{"num_hidden_layers": 19, "hidden_size": 192, "num_attention_heads": 3, "num_key_value_heads": 1, "head_dim": 64, "intermediate_size": 768, "vocab_size": 8192, "hidden_act": "relu", "norm": "rmsnorm", "norm_place": "pre", "norm_eps": 1e-05, "positions": "rope", "rope_theta": 10000.0, "rope_fraction": 1.0, "qk_norm": false, "attn_scale": 0.125, "bias": "none", "tie_word_embeddings": false, "parallel_block": false, "init": "normal", "init_std_qkv": 0.0371, "init_std_o": 0.0, "init_std_up": 0.0371, "init_std_down": 0.0, "optimizer": "soap_variant", "learning_rate": 0.00626, "beta1": 0.95, "beta2": 0.95, "weight_decay": 0.052, "lr_head": 0.00997, "max_grad_norm": 1.0, "warmup_steps": 200, "schedule": "wsd", "decay_fraction": 0.675, "decay_shape": "sqrt", "final_lr_fraction": 0.0, "batch_tokens": 131072, "max_seq_len": 512, "doc_mask": true, "train_tokens": 715800000, "max_steps": 5462, "dataset": "wikipedia_en"}
Each number is 128 + 24 x the weight over its row's rms, rounded and kept within 0 to 255. Layers, rows and columns count from 0. Numbers have three digits each. The size before them is the row's rms in percent of the matrix's.

# layer 11 MLP up, 768x192, rms 0.165, rows 285-429, columns 96-191
105:106126132079156118142147137157100123161130146142170116132167157161105129133112118164123128137098112126110106138129096150108138130140121101110118132137099118135125158168120130121092120142155147132157073134125117107171139120169127115174143143125165169090104172177143088132103124130122143123
088:085128102171056143127120123121076118147169108122112140150139084138170139116133145151152172127133120154135125160142082120163128159139094125092101133129079166144092144161124124111151136081102110097150157132122133132122127099137145118104185096160149155126158131163096113127071169091131088139
096:112121154141153129119136177154089148096170120141114144134163149200105168169125131174132160191148138110166153101066128174101153123112148079117120159158151110103138134125130132129118106087116161134106139114142117156148132108162141125116120137140126119116124158135122134124124143110107092128
099:132096088151123141163155092160126130103174137123125122155149153154147112138105127131137158141126145108137128138144127142183133151091115111139112094166164154139133117097104151113113106091115155120153112083172096128116134119128131137132157166065157131135150127157123134100113127128149099125
095:134100101094107120119102110133119107141144107141122120122145102137094127119142125169122145110145124111143184101157113160134156131179138097101149143164146150104116123135144157098141093088094172143142125108167068138142117128141106141129144124147148108189168157119095161127120148132112167087
090:133136110122084113138170162132156106103102155153116134127159114102151165090113116134142126143135108117127122084081187117123117104091151082116119139153141123130136140115114189115120099170140160153156136109124168133171098104087144156113126114141155103095070121139153138147120137152120093171
093:155174107157160104115107098105101137168117146126127150117132176116131090116149111127105128116151118102163169201118132117147148114094160080131077149212130116158139097108164102133105137121167128136104150113123143107123103119100138131123103135157092120142154152122088190091113139153081140139
097:131147120147127173121112131131110139131142119146067126109124136098131150133091119104090115120110122128137165106096128134160139141087114079150132106111135156124122121101087175107086110130212074137110131153156134162106143148133169106164111126132148106091127177076153141129102115133153102130
094:106078133106099180154175142139115139166121126159121118165117106135090144117157135133140081142117098125134134141142148154133143126152135136089120120174110156118137119153162114115148102142135098166173135105108126142144142131136062133150166120095130144132141121151128113095103100081116175117
103:097102118096148096111127156051130113144145136149137144105115185122142133142088112148153121122112155126148111117141142120122109160110093123101138145130109146168092107118117116114080159143121146110101131125127115142158130106178111087137151165125141129107091114156138135141117092149133098111
104:187117139132099116125146106130087106133092136114101178147088165116173137097146142180130089153115131134114113181120159141127148154130132125096149104140101114131080157133119173103154114102117118133116082140117163135085113165095122129135100183090092115111179088102133112153131119145085128127
100:150144106124112109128158127171129116143132147117152122158141142122118078133112076165179095111139150163083124111103083156149133132125121116120116102123140135095119145137115132154127147151100124130123160129142147165172145120085118131150137110169108107097115082163150101123141143153115132145
094:153145139124160127141141164165128141130167112173094146160172116128134122150108112128125118118071111141103119123109135144127185113146098158087155170106099074130103166111093119172130156149103134132152068092154097165121146156122115112128113121126135131114085132141115130108120115148100119129
094:193136119132139107102152129153161128133131116128104133137137117153141123143136134156151158146137135188157127137109151124138127128154126105071155116116130135126138137152170191138144110165141132130132110144171149115108124140133121103066162108107066109133144149120148144139134100178125114117
106:123130104138106100136137103133115144119118159142123144091070125083113121162150104120151136131098108128112135101184184118147139080092134142097141108139117153131110102101138113123105144178125128135131135115145086123141196120073131164169127092128124132046150163124116109141143139166109114128
099:159125050134144130122159101129145099105139103114142073173113169129140143141141182149097096135095135130098145131151147096145091138113154135146165155123143120124146146119140104106131121071155132130088102142117164148101119152146173103140152156157118110160090128145124152113154131092143123156
084:114100098107114155129160120148143172152096096139101096151134133155115144159133107161116137093148158149146097094149177106118154107090126098119109113115106137116157095100098123121127165137133148132135115113175154148107131123140156109120118133136120112161118131146094125148133156181122160109
093:146105105132135080100130092117131092124105099119145113139178154154145148129110121133120109136122145135146187130138130138187160140124125146164086188182160137121138151096133135109176144113129155099146130078193120108131167136147123102157151136107155146117095136147113131163123135157154139151
123:103107113152102090112153123124102156096120125103130160121136078131086133136158169160152124138164152146130145112089126165124157131118129064142148103129162126105132126113112115119120145108124129112127116109102154118109097135185140110084115132099113154132107161163097104118135134141173140120
099:107162112105169139179111155131094163131132143156110081149125116087136143149097155104137138113150163147135147104123138148140182173143125118145122131109127135149124116146106095143114123115149103115114146136152143103161135079124167115122170105088104128112113105145152098096130127130141161082
099:145163104132106153153064180124138151110110123128110133126186130105110116159151162110146129139131121134094127147096147147153119176122108111126145165165137141083132112136122127151132159126128152121145133113128088149149148110119174149076174132100095112123152085134113094110142158134141127132
104:147101116129111108111116111112141153089139149121147103140160147093096144113139111155155130098104164120129087153122118144153111149122144111155130133167118109178156147088140130127129108122108124141137175077110129118103152179103151098121108146151120109107124094105102091132116124114156126146
093:165142100134134142144128194089135156126125100073149113131154123151111092116146146134177152132124148125084139135111174110173151136100127126123109112094103149105148172105127118122117130092112063101160116136093143165144098144159102146167172172144185163141130117094109117122122114129118136140
109:137113098107123155114151138101104140129148121138153162090139142129149145109107107123105094132064106110122105129125167146145105147112139141110116125112067102148134124140100108120087110067156142094127085117130110139148134118117161194105106133164164136127117083150171162119156106151169106122
101:128132105121127121138133134136122118117143157126126144121128123136105132126128090182170135138150127163101111107146112109110151103142073107121123115145139071125112102121110168122128140159119091103102125208101143119148128113113108152095152122138151122112084116119089168127115106090104111118
110:105158125138154138136137117153113101145090091136103156154133127118133105111099151145159115078152119118133118159145163141171114101112148050177118106140097117098129158116073142104121101153125136124138119135124119105164136158157107108139182127135115168150132132101109086127167132119144095129
097:115142102105128120113104115075124148105136126081151117167158127108144112152119110127149140123098153127139102150155122124137164165135090072156104130142107154128134126115117145083131097125108154116126091141119147126112094141195183093188143127114114134121166134131121149151105137108142137081
102:122101137138142110172149136153089160139130113124146109082146140127137137118151144130100138103131135110178063157138140149140168104116131123159111061156078141078157134137133158120117128074106140142135127111142116140143161174164124134146142133139164115140166112146137107108160120140152148110
109:142130162058089136107104133123128118115125132092105169137119142158159153111083148129114162142142115152112176133105126121115112101082125162132180128094153126159095142154145148117102113105119086135148153170169120114133117124133158141128104115130141130137118151137162120131097164122070101161
092:164159129140141143159157123139157125121128129150171170189127127128153141160131134134141134085133164118140139137128144124160147136145085117146100110112155142140144126151124142152093073108132111135163111173133165146100136114111122112144133110088075115150185133140158094120164112147131106177
105:121132107159124130139119143119108134130124130102139100071113151152111132135127087136170139136128099106117097150132128165116114138112149143120134089115100114114114096141126127092120132095115123176117109097097109100114143144076124102142093148127144153103112159106149104120159140152093112150
101:110109127138109122123147148124159127105100096145110098098161161123127110133142086134132107115130147157138118136136106095154116161108157155164131092137161089129148156140144091145119147120154088114113126106168148111083143124108154121122142135129155106119134100140109122150117128102110098133
106:106101147174125131180084164125170147128082119113102096126131123088160136117107147139123110111143117126117126129125115078096118086080139129123172139138144138094104156092197093139169138134104110132102142094147131129106149170178115081126145112167133102148158146161180158109155114125105140148
095:120090112154166158101161147140149134177133114138142131133167125147094160158110129118119094119127106116080167127127130161127104150124119104121111185145112083082114106170110184130114148097133160161094139117139145160093153139097139157152142131164126108137149153148153105093109114189142128107
102:116107119112119125150118152136118162093135075102127121148115141148140143142115154124101115154126098135125158114121133079187110137106154106171086122121138106101117159122132094142157133109135134138138108096130128159154108173145159140120153151144125116143087098121085138127121110151140098122
092:099123144155149134102118125132156169117111120114105123139098150151148123157154162133083111124132137165092129094127162148103135137088132121093172125078142105117127109144069134154115117180108152119155136117114129160177079096151116082102145132106121137140132095123186083132136124127144147160
097:124180098121102138124182106154136138127123108137123146157130120100116135134097086099071124155161109119114151122166140102114170139180172129123145127145099132132117162135121155121113158101172118128147128206112117116154138140122136175106107115129125147149119084099126120122137127158159094098
099:118153146095107091153116122140115113150109109141111126148147122138118104184192118135117132164143121140172116100122142098131143127126088124114100161120110169144114105180123102141147162123175068141104126180139173079113152159147112151160140116125117158144145111154097127163119105133078123131
102:136118103127133121151114146108135137167141148128090156117145156093104069122165160089131145113128115128123131139115076129135121156134193138129127125121127185141098122137142085183179155143144086078135147113134142167145135140118118161099104120101162119100147160133126148110125140102123151145
096:177116136148121133142125147121111139113127131140120133105117155097110105132109143072114145133114155139135075165161111123147125136112162176128096141143141124109102123128173123108125122055099159117140101126128123118117146134186140127102108087123131133133093159137145149115105105160137148131
105:129197116094112144146157162094198104131129130154103060126141138110114167123123116127139098115105129130141125136120163137121129078127111156098170118114091090118106110144159133101106103134135153119160109101152104130133131108123104102088150120117127115125137102129173151142112095131065130109
099:133118149126107161157142158099165099098153151130102143117130220160129125103150107118134079166136142100125104129139149110104153105153100102135148097140086142149106126130111084138138111113126154144146131110131116109145121106109135147093123112097166148120159099169117125108183116110107128117
100:117154132145144119117109094155183123126123107106118119156119152138138131138125162118131161107098171083139172118144162142133151089132134118131082102118101123126111138158167125106111128104141122138145169142092120094136125166114155149112119122097106139150168112131150162152111089114096151122
107:128124107110128118150110145157082118105157153116201109097204130099119099118158145117137105117055097165150123124118142119130106127130118135123101131123096136126118155137121132141115077105121085147142154120138106150145124149132122124085153139137196134110141104108088156098127115114137133128
098:146109139123149137128135118125091132115181107128151144082124125158128090166138105128169160119119130091111117144100138140125151117121159088128154136105109166137125165113128165107139070053148172156137108094122153103142126155124103163082132149166147101127119093076133123104135152142096121116
097:119150113122135150169161115155136138152090139129142084130166154144148130138109104105082108132133140115133149146137087134116158101088121076082141099143116111100145155174106128131137126149119172112106104126128146141089138151071136147112133118158083084089094118093097131116154145147182133147
099:136140093150154140115137122159148128144101136101133121066131105094161126105116132145138138140143105157089107116129117128160142123123125158148158146130144130169083138149177184128146167129110136102128139151126112089098113098129146129133105125099135144151137115113096110110110150131101132130
101:104145121125151106149121118098167153180086150156102161133109158105149173121116130102111127149126117138144125126151148103120118178152175143117130146121123130119134112142105133142102118123175140105110159125131121123174165107139120115110159126121068151106135158152126123144154110144129142124
097:115130104129183143160117144142086133100093142136143146150118123154131137166131090128119087116124127112118131124119133139108132107102120085131135140137177118168099112079089115135156111163141058143123120163125115089137123100175114130087166112073133141111125140126176135125123114129133141110
096:104094147142118135091159148121163122117125127064143110133127120161110141139133139136119105141129115106130124150149169127096126144149174145148113138144109089123110067148132102117120090139127092145131131150173157126103102120120109149073149136146187148194131132100128082087125110130159084120
093:101148144102112167127136120129157155135138149115139141127123101165126131128108108110170150176116097171132138134079140114072080151091145123121154149157143120121147109135122103098070162139135175104162138158162137147127144148159147137135139101167139115137155122167133104158151122149139125121
100:130098076167099170130131117138113128143126107170128165115196131121146098152136090162126155142132148151108128130120116129130124125155133109157134131134117165155109130138093145133158138086202137105104119133142121142111102181114100155141122130156158094118122137147123157151138133109149078100
101:123131117135090143097194157102137147161088135114152145127111106114167138154098150180145097124116121100128130137119130128150073125105149118128120163131097122115130160114150117102140125142114098145165101076133135109104132174164138141063117110108134149095095125121130112113110175087134138160
094:159162109103145119133122173112136147104120108109131125119141127145120098108125168120068170078113088065116128149106102145152124139136136125113077133111138088103101157172148126088119124134149151180115110153106090170143092104175124104140131126107149154108113134162136114102144085157135103164
088:144088133127158146086114137190126129126160121118139144135170106096152131135128121146152156159143133100101090160106153122117123150143181080159112110100145143106175131095119141140127091145119112094108121132114120115094179120156133136148160105118133144127090126171144141138119123114106107108
101:149130118144121128136113119144146079102157122121128125111137133162137150157147118144151098148166165162144120147135082098133142146099118145127121113075127107168104097104153151132147138097123152138120117099115114176163108083117119155077116085097131132165123090124110142106122144099109182124
089:104126142151095155131168151182136160161142123169143066150130138111137125168140148132108115112135111138129118132117079177143115120088132190101137152128103128140070163098131181114130162149098146137125102154128155121143114068129127166109144143148115123084094113171105130126131120145125097130
097:192144151141142114124139124139114135159115130098143121140148094137093076128116138127075146102105111079149166110103101094136110154120117151169132115131177126157116114181145147108150135159148079100105144132138138110136147145204100082154169139131136102105113124127106185101108131099103123139
097:129123104147127108120071138125144108097100118142119152127163153120100062099085118109105137128141151100129158102129113132132127134100140088147107135123151120114115159131117155092108187110101142145149127152092122129092119074097155164125143131162132123119129158141072144120149112140143141140
098:123127126149117122143136152156137121081149107189192184134133160126118100168123113126168106166115134152125132107134135114142139119130098159136153160140105133111106106130127120125083124116109126130139106080130107112134125091077141140117175131129161133116149117162132119160088145104159124184
101:099120158124120138115124154150117118149100101107139155145153138161074084202116096129139156125152131119115093147116137109129132084161135123123109086104134124142086130116138168140138132102123117133137121133156122147120147132155157103125133134125174112140129114108145139136176166132185168107
105:094125175133117099092132095133147125105128140165106142158127170116136142117118150138141149137140137071151136159122154110134131125102161130139125134147090115147123092135150127122174143122169123148131179113166148149114120130125080133106155126127108110116155124158120160122102112148098160111
097:170115120164127130096164116170174104106117101090093159133171107130118121148151136167117150138103131115151138145095128142101133135135156078164074116097111120118111118120113126144133067145127095112164101126133151175144141086129156104130114137141138127119131151127121116149114117117075162125
095:093100142162118149112112169100108117128108134098132157122113108147094104176149145135075138137128081156152124142149089117124149139112149105135128139141097113156101161127160163141112139150132118139147077172133100127121139158150178144179134113096147097161186140136143088128105140135147127118
096:134101141168204172135131099147112143106065131144108124104171184107088138112132144105096144122163133140095139134151097132141145126148132111148141096140100141097136081147134195105108113098131140130157121148114164094138111127126114135136100126094133147075114137128155153123130106115100161093
111:128098140095129098139144162158122123117166151141164146114146119125113123103152162156093130134123175111116116110131114126142072164116080149122129116100082131167139117149131143111139129081130090104108120128075144155168149117176094113134125140134141141129103155137116172088094132089125120092
104:120154117091109124106130115108121119123098108149117139193155115103149144121128110114139149124123146114150127098076122126145126144150122124136108114114140104075121127136121142102151140111149090148163132130162132082093127110162120125104153189125171175116126098137139134094105144122175140138
094:143130150159079137138139124148133087125124142110126128114141164163112171101141140115143133101109124138093178118123115122151161118157145133102138132141094115132074153107146120140097124094093092141135123148152122095120123092140138127123113146152160085119132107141126116130180089161139155162
093:100145138099116165145170151100124115117116081137113137125121150151116134136160126119129134146144159147131137130097142149105163168151068113113141092108143171183168148147122120093154103126151102143141146132162156131110134151102134127155106143112125141113106129101143166118138096135166146109
100:145092107173176178102111160171141108136172143146130092100127122115169128154128134160131077174193132094121167109113085122140149164119159142123127183144146126130089125162113104144174084119151125146105135132152144135093108112145120154130113150142122098141158084141170168157156130117101123124
093:138110133124127136091137146098126124160129088102125126154100179103108090098151133148104144128122143115108092139142122144174124116131118117152149090149098106095109148115166128148090135117141066105114143089118134160110098115139134142127143101120123166126109096130097108177093125115164090070
099:141141107149106109116131085116124149116181079151159103088122116123126052114126087112173098149133153111099076121136115142131095139119109101133101156158153113139121155192107136141134098124141137098138173192151088130080106098124181116120161144135116141100126111085162101078104135135089133152
110:117091125084120160096122121084138105091123129174105127150131084131111157151103136099116106085124172148134146136051102130107128140127141108117112058108081119111128159130120112167113114111172125128065093137116128108137084132102157125137126131143146127105134193156126108169097144108128109159
098:107138125139164105137140085152128156118122122114104119110151103112129141177132154104121118141113143161111165109076186118138098115131096156062188154123100159121102120163094121131149174133122142122130182125113146124138089167142116116095122126121135111100168109159135118143173130141133108096
096:127124174131144173149146141142103135140109126119144130116117139158093130161115119116094139164124188116151118137133128118145105077121130088136094165142161133085149131135137146116117153125138145152150122136177117102111111119112091111099086138128137125117112112128125127121074120114084124153
106:117111108176121118148118137111099149168159087122131153144154113100075156144141120169166092096162124150146150119155151137142145144103130143090099125112131144151127130107109107155114125147106134125135136143133110178123154115096130123077148147132130137130142125152164121129142170118125137130
102:132118130106156128160123136161166111130141141169163159130100089140110117123144102121151131104164166129093142131128130146132127126121105149159113131120132117168131156103099134128087138138164124148153093134139090112100161086137174113116136092142110176105135137132174121120085125145182126114
105:106114129108130133091196145112106142095105118160131151116127087104155145118130130164100131058164149118122086163110135098136090126114056135125142113124103093139127131165106141128150153143150136101118205086143118146145173132106131095088127170129080113096099145085129127155136103163180144104
103:150149157144157074164163163120150128122154143139143130147162141162164104122147171129128130125077112112130118147127080112106098136173117120134097139103167106151115144179117102131145132126131135147102124127118101145145122131109075139088120089175162166111128117094128148099140153165186136109
098:143136120132133131135152081141163130076113107127114145148121144091124102137148145133160131136156089115072154107167153145157069131121099115144077131132141161100097108123163120142122125131160126099125146087166129138104142152132151124131175116193139114136081117125131121065135112125152139148
097:122134136091170144167178168170101163154096162140082136134132101102133129150117091130124117151095162146131124096131102113127165106118139152118085144131158119174135141131121150103137131113172102093127148066095107155110127140120135090092110153124096109112098118071151166146129180116092096124
098:143118141112118169136149153111133114103150119134117113139126057107116109149086103167090094106127126133130148098134125162120136117153109104123156116139121128108188153128140138124144105157142166117113120161131122114113133148151132095121163139103156111093117095132145123157125123110136141131
102:106109158104165133114152129131127152110147146114154103157132112147138127116147143090138165192129149118114103093094155154124139080107075130131154110104098117112145162131134135094130155143109111161088127130125097144161119137089131130117137106159178125143114135109114114117155137125124112146
102:093105136158118112153138148100146098105099124131116155136140147113118085148140144146111143111130155114105133137113105125132135110121118121172141161099137114158105117133125104123117132093165142192152135107123136057130172110122153085127076096115124173151120148154115151124138139143115176180
095:161116135150133163089144197159111124127160126128117149087174119132080142145125146126130128098154117135184116120156168110138095067125117100111136130087099120156092127126116116147115162121123101138093155120095152128164106104139159129112112127139121137142076131167141103147123103115165116126
097:149109104134101099123105082143129119141101147137113106107117149132098138140125126111108129145102141127100125141125148072157127146096155125146147150066155160100062136143140149138124175134131161162140130120127108116120104089118105147054140147139138167122148112113122157128101155151120128119
101:161126158119156103134158186148163084158134162131142096112123109099153124121127110170087110145079130112075150113106146134114135135142128156136115107118117134133121105149087157141097109135118137138166116131136111081132105147149166109119099115138119192144155108115172138185140110146137106107
103:105155134129106128073148133131151137102140147119126110113141112111126099143105157074147173126112115124122091131116141176141123110154145109187152086135124154167141115131144119126144105080158050108099117137147158119120145143118175093112099156146116122121095106123130118094087129121125107138
090:152148131133115102105129104124091111079175129113179125152116159138135108101140121130130108112104135170149138110135162095158179148156134142173114110102160087144144125152087124114154123110089149114167135144123119110097132113156114149131139118151117131116155103127142110119185126131141177132
093:124130140129118158126122132077152099164131131076137138168126178126120126099122145119126184139131089125088119146116149145086169093132072105151146132133124128122147121092116123118168104099155130126087113144144129129066110116148141123147116180164112157113130118122101153165125137116100156148
102:102131072159122148118142146106137116158099121140102106154134152089151110149162130130137097145127096136159154108164108161095097143135155113129102084098147079152128148149088112102104150146162138122164154129108121157112100106101145133134096153145105150132119075115105174175109120076122117094
098:095117140139105127128130144154132152152157109158107152106091134108124133179175137122119159101109140094142148158106159142144116111108100114193106167125139102092154120125126176072166117171106142122129114117163118111133113069127116150093069165103179122106127097160130100125131130118100109142
105:127110143143132116130121150098160107140102140089142111128117149153117142138132149148077169119138106126127143153141117193110134112095155113131111160159138109082141175131118131123111128145119113152183124067149118130125161126139116108119149113107131121083161111124145122092119122134105144111
110:128128190110094135128123109142100112138159111124123136115102142141123111155192131114162113128117144106127122130085104170141160099055123174108095118161139109161157142152169120131136158147088137124117141117144088132154142125108099142123119118141179169135123108130160161155114186106139152154
093:130189118112147106147096150089160132097145107090127145133135088128143164147127153142127124116119100152139160125096133139106127147133110146129079155138098117173146131143162092114078119102126172146129168128147131116140119127132114078099149150134141100141131120126073131146145158155121096138
099:166141129118164117111132103106145139123091109154152148160170099116099120122099101080127160165129114117099162071119141142125102108137155163143168129167162123107126134131125137109146121115152158115128143108089142090150111139161129112137171109117127102144180141089105126096097141102162113141
095:149091136091122157112105155145146114178152159126136137110112148111120136133100095125081138117145180106108104092156116136139102154104127136102145119096076170125125108111147127148155152129122123132101078114123137069118138165144109129130169109108130105100156112177113132116101115171172152109
092:119136084101106155134130126106093147135151119136135121110154096138170117122132125137159100138120134123097164126105159117133132131092100172122173130110124124170115157121142125099092110192108111148139106113109167158126115104153163125087131159145096067116146187108143108115109115112106117127
101:136164112113108137122118146113128126142138142113108153133130112149145116112141109142099138176129124147079106115101132130108141107109109113140159150121146080158126116147113128140056142121140117136159149157123144143128163114132104131064130141141111149138171134118169131129094092059130132120
100:168108105190134108124101120114152146104157113116138138161142138171134134133156129099125075104075120126096159136184149140119131143110139165097105133131105093113087138161132123129171128155134117177147174132121102110147146092134117099089149121132120147156155168148127143105122128070126131149
100:144117149116122145112138126127144129147104130128154128119135133103153124119155124171112142115144082122111116139111091153107160160114123114136128140119128124131149093118175146137138135082141200184138113138148118159145132111130124133118136072139171109125120115133085155126156085135128104148
101:126104100118071101123110108091115150127112152149144153103171127144086073129136138068131138128133120077122141141130143090153122114154111127110144122122132140066125100144120129162114131146123146117159156157126121110139117129102125110122139130127171107131141105084109124099130160141128094114
096:092131119103138126098111126124136122126115122120127067087100133124087146115125141113132115103125133128110114145103159112094126125123113118205123124113127110157102142114122109099132113132153137129100093096076115153128140121146103118075117088170186114131158132102109169152165108159109105178
107:110146146162138095086090139118126091171147109089117115149158112136102143146093128125142080110122153145113129129098138167133114151147155130112155143133124154105090109089125147151116137134141070149124160112056147097136125116133136092143146093117128141089181104128133090155159153112121131118
095:153148159137130125131156113113147137119099143113135107173130142101143122149153112063106140136154111116140151154133108106151135108176130153125196136154134137129145159162137154136125128143140154143141137064149124151176123090141158163166149170114165140132106144100109109112128142154127167166
097:119119145091109127135086148122111114119104107159116105117142122196144141175149139120156109162159120160156132135108148119122121105126130101145090156129130175131110147141163139152062106132109107125131119102154099087123153097187164149122166160176132139108104152139132169119128135137119122138
090:097121134140112123142132160143110122083138122117129144142152130120086099140124138113151121100111101166058141178127160121155115147147162095114092124154083078139124113125088081113122109149110123083095124127150115123150139101126131129135106122132122095134111117106178122173065156124122127127
139:099132148138152104118085138152116149130108097114155084141136085087125140160162144064140105139127140144130127080129137142150171119151178115137178100149138118110119086144100123092133167105123106126123086150132120173137144141153138140102119134129120128162086135106128128146111123139136133138
096:156131153166109113103082086132134156136114114111113122161153097112099108131099149121091144164124143115106125092096085136160147139109135119136156124128125127171091150148157119141102137149147140124139140100170143101106147114133116142136120110165155057130096126143129109143118133126115130109
093:165165111095122110101128139145078123134115142107108146144138123090103132148116108148132146121172092109144135131147131130145160101131089151113119143096159129158128147149136159093140150136122126144122164164156143110205188097158153135123148133146130134095101111170141128131109159142143169095
104:161113115102094141070114135104106103090141157123124137113141116126159166133127099130164133078151123128162156129118104145123164107117147123084069119133094139124108169105111121147114144116159143163168127153134099155149141120151093123095164142128126135141097155121135137130081151117131138148
094:138134096102127136116133177105118130100091085088124139109141115149145152124152136141104107142105113143133115118141123127119160093124126148102145131158106117108131173136107149127157158106096120188117105162166091179110139140153160138175154141143090146129084178142154129126131100154160146135
108:100109117127093135105120086114134176195126098112127136176154139107082141141149093162138136117118126169145092118137125164149149147121132151176112084115142155156129129134089105090068128104136107131125147088139121112127112100126142107165124172148097121125096089119092163124158110109176134111
103:091116140102163158142107150133125116075148145135148098083189143098122119123145146077111140126125141101117131149105147081111131092149098112122107071123133084142137145154131089136070157123089138132111122128139130154129085154156150141097171105094139127128084123116141094133113096154112131074
104:112147114101105104139121133130104088138181130077143123127101124101111138163108135097113132148139119114075149116130125179115103115123145146142107139091155129093070132119107131085128086114098123143125134165140115117100069107125138094125127090137142181135156108138142122123099125125159160140
092:143141094119136160121112139129090128096074122184129129139129134067133128132100122147146087120108142129083127113121128097138189114141132149154145110094067126135145178125128144110146136120125179176153142090168146177159141136119134111115109149161128107107098139119164131121143152137139137116
102:122154153127105137151112126168144152145100091147116108092126099133094123126136107110093153175149137171148121135147113138133150160177087128067096140099118108197151116136114124115117181144123168141136133151148104111157090115119116137155101122100133114108139111143166110130126128097092093151
093:136117114113114121113126150129119112117128098172143152095154130147101100125124158123134065125147124117150121136103138119125115139118188102100121159150112138072126122156156123124127084120143121129130097106126148126186129105129184128118146130121120133169041179126120143109136120108137160162
096:126107116136146160138099104144135137118132112137089152107108140091127110103167132145092073126161149124082167155177156131145112126125180094111108176112126106171119138124116155136083172123160120109144153143152127093124115101119116120130150136140090108152107099122099158134148131130126177147
094:157158121134112130150114124147120143133144127139145169135140174102170105127161175143086131160148135089111095123143131157127148121149115133136109090159110137110128116155151090115105115146135103117087155171108131125174174113168112146137178146125127102129127120143146148118155113108138120159
090:151066159114118115120132116154128155139170102190122135110107147116114130115161091109124075152095142130128078072082148106125132130133142118147114143136146104116154156113139131151139105147090118129152152136125118143155154167135127112138161134136140151104115101130101136117151114112115134106
109:162081115128107118099121117089163108152110126158116106147116145123173182132159150118121145151161128169162116169143116103137084144113113125159161198147127133113151154137161145132152120149138099132126090110124116133127122102131115115152122120119153103127100085169143083117128094139135150082
094:095139122121090157159129122165112165114145104128125146141152143095155134130122056146131135130091116107127126099145153108132124136090155097141116133099180118130117124116145123116157129099150104095115143116163127163087136137129097117120134140154116161141122106116143085111107129077140125131
108:097131133122135119161161142107130139104133125125124096085134152077195140158128107115079121121147177114147112139146137111158129130099106137132166087106141155120135135143101092130152100138179119134124120139130119114163149129140124089143092169131120154094171132102189177153123135123151113140
089:148136135101125081120140134110133106100150101114122101142114127134100132144122103102105111116092135142159120129134109091158134084170156141145088165100135120097146137137170119144104133119176158156161141124127081142089157100160150152115144135104137148123129157112138148135136138164152148098
112:099090089137112149142119136169145111119132066136124137143138146137166119151118125114098147113138149119166117116109155121136131092137128058106140095122142111142139131153096146162158120108117128090133144097129117125080100144132183138058111137102110140137109147151096120143099126143112090132
145:106164133080137117141151132131189118113159116098150124138141112091123096075125096124114188140112114132113117141149115071133101129158105119105140135115097103125104131113135127139090127117122118121142122141117119126127122162142119171122141112093118172130092090096128159101121152192134112093
090:114116135093113114099072091164103128127128127115134122087128131162156118102142119141095171113168119128087151166142129132154132180130116173157135084106129120152115086147125155152166115125133131166108152118151109090119124141141130111148130136131121160107143116106137155120168130122109120136
099:180123133167147145155109127140107107139105125170153143161114093150113122125083129099122126150168127133142131177117106149135101130143136105100122107111173108140073156145131175132163105138158136103115139124129106138084092120169111115129147119150125122093114096153125125109150148171126128139
102:117115103120124133134126075148125122119089178089099142126101176164108098115165101116133151123164111134157150104128104134130136144113141093103145119121125117094141141115112093078124104149136123125133108109114078173172074132152121149104123146112168135107097141142078135123164174123125173119
100:149107105114153127139137109163151152153126148158147135135111115139154186123121176117120097152102125159139122131096129117134107101161088104131070115162136113126139109158126118113136126098104139137110114125109112103120129090147112116129121091134094150136142114083129110162103125115096167155
102:122085140078134126165086122139162107152104168149122202083098137122138113106173123116085113111105132126113143102108104155135125112110121149147126111170124134152112121120092130148116127103133110129142121140128096127151144088162088151095177095104134130154115141141150104127082123111145148156
092:133146091110148135108129172138142165116153134148141141149117131140134118145132160132141130114089150100131106137131120130110091155111103156113129132092129161138135148154131131117102136121142149112110112100133095155129149117088173141165140126108129102102146132131107090146092119112106116120
097:102159162126079149105128140110146126164085144145120146108109134101129117151131122143084163110100119129096139133132144106153123128194134152168128091117136192148103137118179157153144145085116141115102135105113121157118121124088098131114170132125179150144174147137133134105152155143173123125
105:143121148123127113126102142143167134169131136054129126106116170130127143149132127100134108133140103088063116097113093150089167139122106149092126114131150129148131152162094140102163107157110122131123127129120133155148119108134140160074122152080099130132116194153114098149102136085129130165
090:103141141124143074195105165092088151138140113109123147146115100197136136140137110139145112110140146110113163161136150138141130176122163093130137112116108103124156182125129125107094108130145135082094140126115128136111150128163140126089124092119127140150099113149118144121118107119138120127
091:111142132102135192125105148179101147139109153177120142138114100096146131144101152113105102098151126099117110168138127127152127089107155136134078062162118049161109108108160109136178152127122106121114124132144095150162144130129132092116132127159141142123138170161143116114126112151144114136
094:213119120131138154120115104122148111104105094095098166140143128149121140145142142135116137133118124140153144102079105124147110106106143152122108148104142119078107093117148115120168119111118100098150131119131162165093132141155108110126142078103148110128132113140119123136169127075153148115
096:173155132097129071098134122118140128116178110143154135111089152093104116136139104137135141145134149140132104112136143121145116111128121136148071095176150141163136116134117121141178123191113110095115142126118107069147166143109137114078120099160149147137129135147147103148130156081096100136
096:123102115105148147130186166135123157085090124140126114118115145116132160185145136106063128131081152146152152117148115132112122085164161133121104133135134153135122118111190093110118173135152128134151103114156120134159145162163172099145091171136144130142181150090162145126125095098126171111
099:169131057119112175121108140197145148097134138139131108100116177134121130125169147124162070125127120118133128168135130107147136122119169098092123131111129141113122124100099167122128114160142129123111170134105137119145163109109131112146142139134109113127131130166143174146127141136155127121
097:134134107100113125096114138115163153121120128162116110129136131113126106109119096137132155161113131164093162110101115135153120156084100163132131117159118134134123102115144176119127146147169127159144113115108143144159126130145134122079100118163120116123107141103142120158148164121136155102
102:151162143113120114143131135161158135153130115132128137084150147162117086112112081148084092190133139097163166136168106121120109121109126150130135157120106133116140127113117096098155131112113134157135123129124085152090109147136128143110119134134072158121160110148142089118113129169101149168
098:152166140097136161130195148124134083110127100140119157145124136128103125136163131136116106136195141126153108155127117101124150107147110099115185133128135094110141155140105128139127110081119109132090159096186096153095122132162137101120113135132115105126130124112148120131139124064123143163
100:116140126116102139142132124116146111107105083135095105110166141142151157108108151159152131181160109130105107080063101109150115140123109120071113133130139084119143154142131111107130127126121149104123199162125111155164106103184144119082086132115114153115120112142119136130117128103157132133